{
  "num_hidden_layers": 13,
  "num_attention_heads": 3,
  "num_key_value_heads": 3,
  "head_dim": 32,
  "vocab_size": 3174,
  "attn_scale": 0.177,
  "tie_word_embeddings": false,
  "init_std_qkv": 0.0672,
  "init_std_o": 0.0
}
Each number is 50 + 10 x the weight over its row's rms, rounded and kept within 0 to 99. Layers, rows and columns count from 0. The size before them is the row's rms in percent of the matrix's.

# up: layer 9 MLP up, 512x96, rms 0.355, rows 245-258, columns 0-47
# down: layer 9 MLP down (transposed), 512x96, rms 0.355, rows 245-258, columns 0-47
up245 102:47 36 57 50 54 58 54 42 39 43 32 47 68 41 51 51 42 46 49 48 51 66 50 58 50 40 27 35 57 51 46 80 45 66 65 60 46 54 61 43 46 51 43 40 45 49 33 52
down245 102:45 66 40 51 52 45 40 61 46 44 32 38 45 50 53 64 53 60 49 47 39 61 55 59 37 67 54 59 60 67 52 63 43 47 62 57 40 54 34 65 31 39 46 44 57 49 37 60
up246 107:39 58 48 52 67 33 38 46 40 39 62 60 39 48 54 58 47 35 45 56 43 42 52 36 53 68 47 33 70 60 63 49 53 55 57 53 47 52 40 50 62 49 58 65 40 55 50 57
down246 107:34 54 43 20 54 44 67 45 46 42 35 48 50 60 57 40 55 57 41 47 51 57 49 53 65 71 54 57 35 49 44 42 50 63 54 45 48 53 53 52 34 57 53 44 45 47 58 42
up247 105:47 36 51 45 68 53 72 60 34 39 42 62 36 49 36 35 49 25 57 55 48 48 59 50 44 30 71 54 52 60 44 53 57 53 41 29 51 67 39 51 61 43 47 43 59 60 45 46
down247 097:51 41 43 41 29 42 60 46 59 57 29 56 45 57 54 54 53 58 58 43 29 53 42 62 65 49 52 70 51 44 52 65 49 57 47 46 71 56 48 54 69 49 53 34 53 43 54 49
up248 109:56 56 43 56 49 57 50 59 32 57 47 42 56 47 35 54 37 42 32 61 58 56 57 55 60 60 57 43 53 46 45 49 59 39 50 54 56 28 60 56 48 49 33 34 56 68 56 40
down248 111:43 41 43 50 52 58 62 46 50 54 47 61 36 45 46 50 55 35 54 53 39 37 63 34 60 49 54 52 41 47 45 75 58 45 64 45 56 56 59 52 40 33 45 64 72 54 43 46
up249 101:42 50 57 55 40 54 65 65 47 64 54 52 55 31 36 50 54 42 62 46 43 47 49 53 81 47 55 31 45 52 61 42 54 44 39 51 49 67 28 46 62 51 56 52 53 65 57 62
down249 093:55 40 52 67 62 37 29 33 42 43 31 42 51 63 62 61 70 42 53 36 35 52 48 25 46 39 52 49 59 51 52 60 37 52 42 32 40 51 54 57 58 49 52 44 53 49 43 46
up250 103:40 61 35 60 48 62 48 47 48 51 44 50 40 44 62 57 41 38 51 66 52 66 55 54 22 48 47 57 45 56 48 65 36 50 58 48 44 51 56 35 61 52 36 49 41 47 57 61
down250 093:60 45 58 47 53 45 59 42 54 66 53 48 54 46 45 64 33 51 32 50 57 55 41 60 43 54 30 42 42 49 38 38 37 35 62 53 46 62 57 56 58 58 54 60 46 47 57 48
up251 088:61 52 53 56 52 49 31 40 58 59 33 45 40 56 46 44 37 40 44 79 53 53 36 57 48 53 41 61 34 60 48 42 67 45 51 42 69 34 47 47 58 48 58 44 58 49 50 47
down251 089:54 38 59 67 48 47 58 50 52 58 47 58 54 53 58 62 48 67 52 28 33 54 67 34 41 41 54 29 46 48 54 50 44 48 43 33 43 48 45 67 44 36 60 54 49 61 53 47
up252 095:60 59 46 66 47 53 55 49 42 52 55 41 44 63 47 57 53 16 78 50 63 43 42 31 47 49 58 32 33 44 31 50 43 52 54 52 38 64 66 41 51 55 50 44 47 61 55 41
down252 101:47 51 46 50 43 38 45 56 52 36 45 50 46 72 54 46 46 37 35 37 61 48 50 46 56 58 47 36 47 74 37 34 72 59 38 42 42 48 47 63 66 66 53 36 49 49 32 52
up253 091:46 47 64 56 49 45 61 41 60 50 41 38 57 34 55 48 48 55 53 75 52 39 73 65 50 57 47 60 49 45 43 49 49 44 30 47 48 50 41 51 53 53 25 77 32 48 54 32
down253 089:39 47 53 62 54 39 34 46 68 39 32 66 53 45 52 45 35 49 52 66 55 30 39 52 62 40 58 24 52 43 43 44 59 45 58 59 54 60 50 68 44 41 45 55 52 39 60 40
up254 098:49 65 47 51 45 51 49 26 67 39 58 57 48 43 55 29 50 38 56 64 56 57 51 64 52 49 64 51 52 45 49 80 48 42 53 51 59 67 48 61 46 39 37 51 44 66 49 41
down254 097:56 56 41 27 45 32 60 55 51 66 65 57 55 52 50 48 67 30 28 59 49 62 43 57 54 51 66 64 41 50 44 53 58 50 43 52 77 64 48 71 36 54 40 59 52 60 53 53
up255 081:47 66 61 47 39 54 51 53 51 36 41 64 44 54 32 58 59 49 50 41 47 60 29 33 62 48 63 63 37 64 49 58 63 31 38 64 59 45 46 33 55 44 53 33 55 47 73 51
down255 090:48 38 57 45 58 54 65 52 42 58 67 42 67 39 59 40 37 53 51 48 50 49 49 44 47 53 40 25 52 47 47 53 54 58 49 41 50 34 69 47 59 34 42 62 32 58 30 40
up256 106:51 46 31 47 53 59 53 54 50 50 48 63 58 35 58 50 51 47 54 60 39 45 73 68 34 54 67 49 53 40 41 75 48 46 49 54 55 36 42 44 57 51 44 43 54 62 31 46
down256 098:45 51 60 35 56 43 57 43 44 43 54 62 57 73 38 49 47 65 29 49 56 45 62 50 32 51 39 41 60 64 54 49 51 55 49 31 34 41 49 53 42 66 48 56 58 73 61 51
up257 113:46 52 36 36 36 59 68 68 48 52 60 58 46 46 55 47 66 45 51 57 26 65 52 60 55 38 67 59 51 49 61 50 41 41 45 63 54 49 54 30 49 39 49 41 27 62 56 47
down257 106:57 56 24 36 48 67 51 50 62 39 44 60 52 39 63 54 39 48 31 54 49 47 55 65 60 46 45 53 48 55 39 50 45 51 50 20 52 65 63 51 21 46 43 55 62 45 54 55
up258 104:42 45 60 42 39 56 41 51 63 71 47 47 41 45 57 47 62 41 48 58 42 56 68 53 36 65 40 48 51 37 51 54 54 40 45 54 43 42 49 43 35 60 55 48 38 69 39 32
down258 096:36 57 61 50 50 41 56 55 40 43 44 42 65 40 55 44 55 47 55 40 57 54 63 47 45 48 49 45 51 44 32 38 36 65 52 53 68 58 63 49 16 52 58 41 58 51 45 70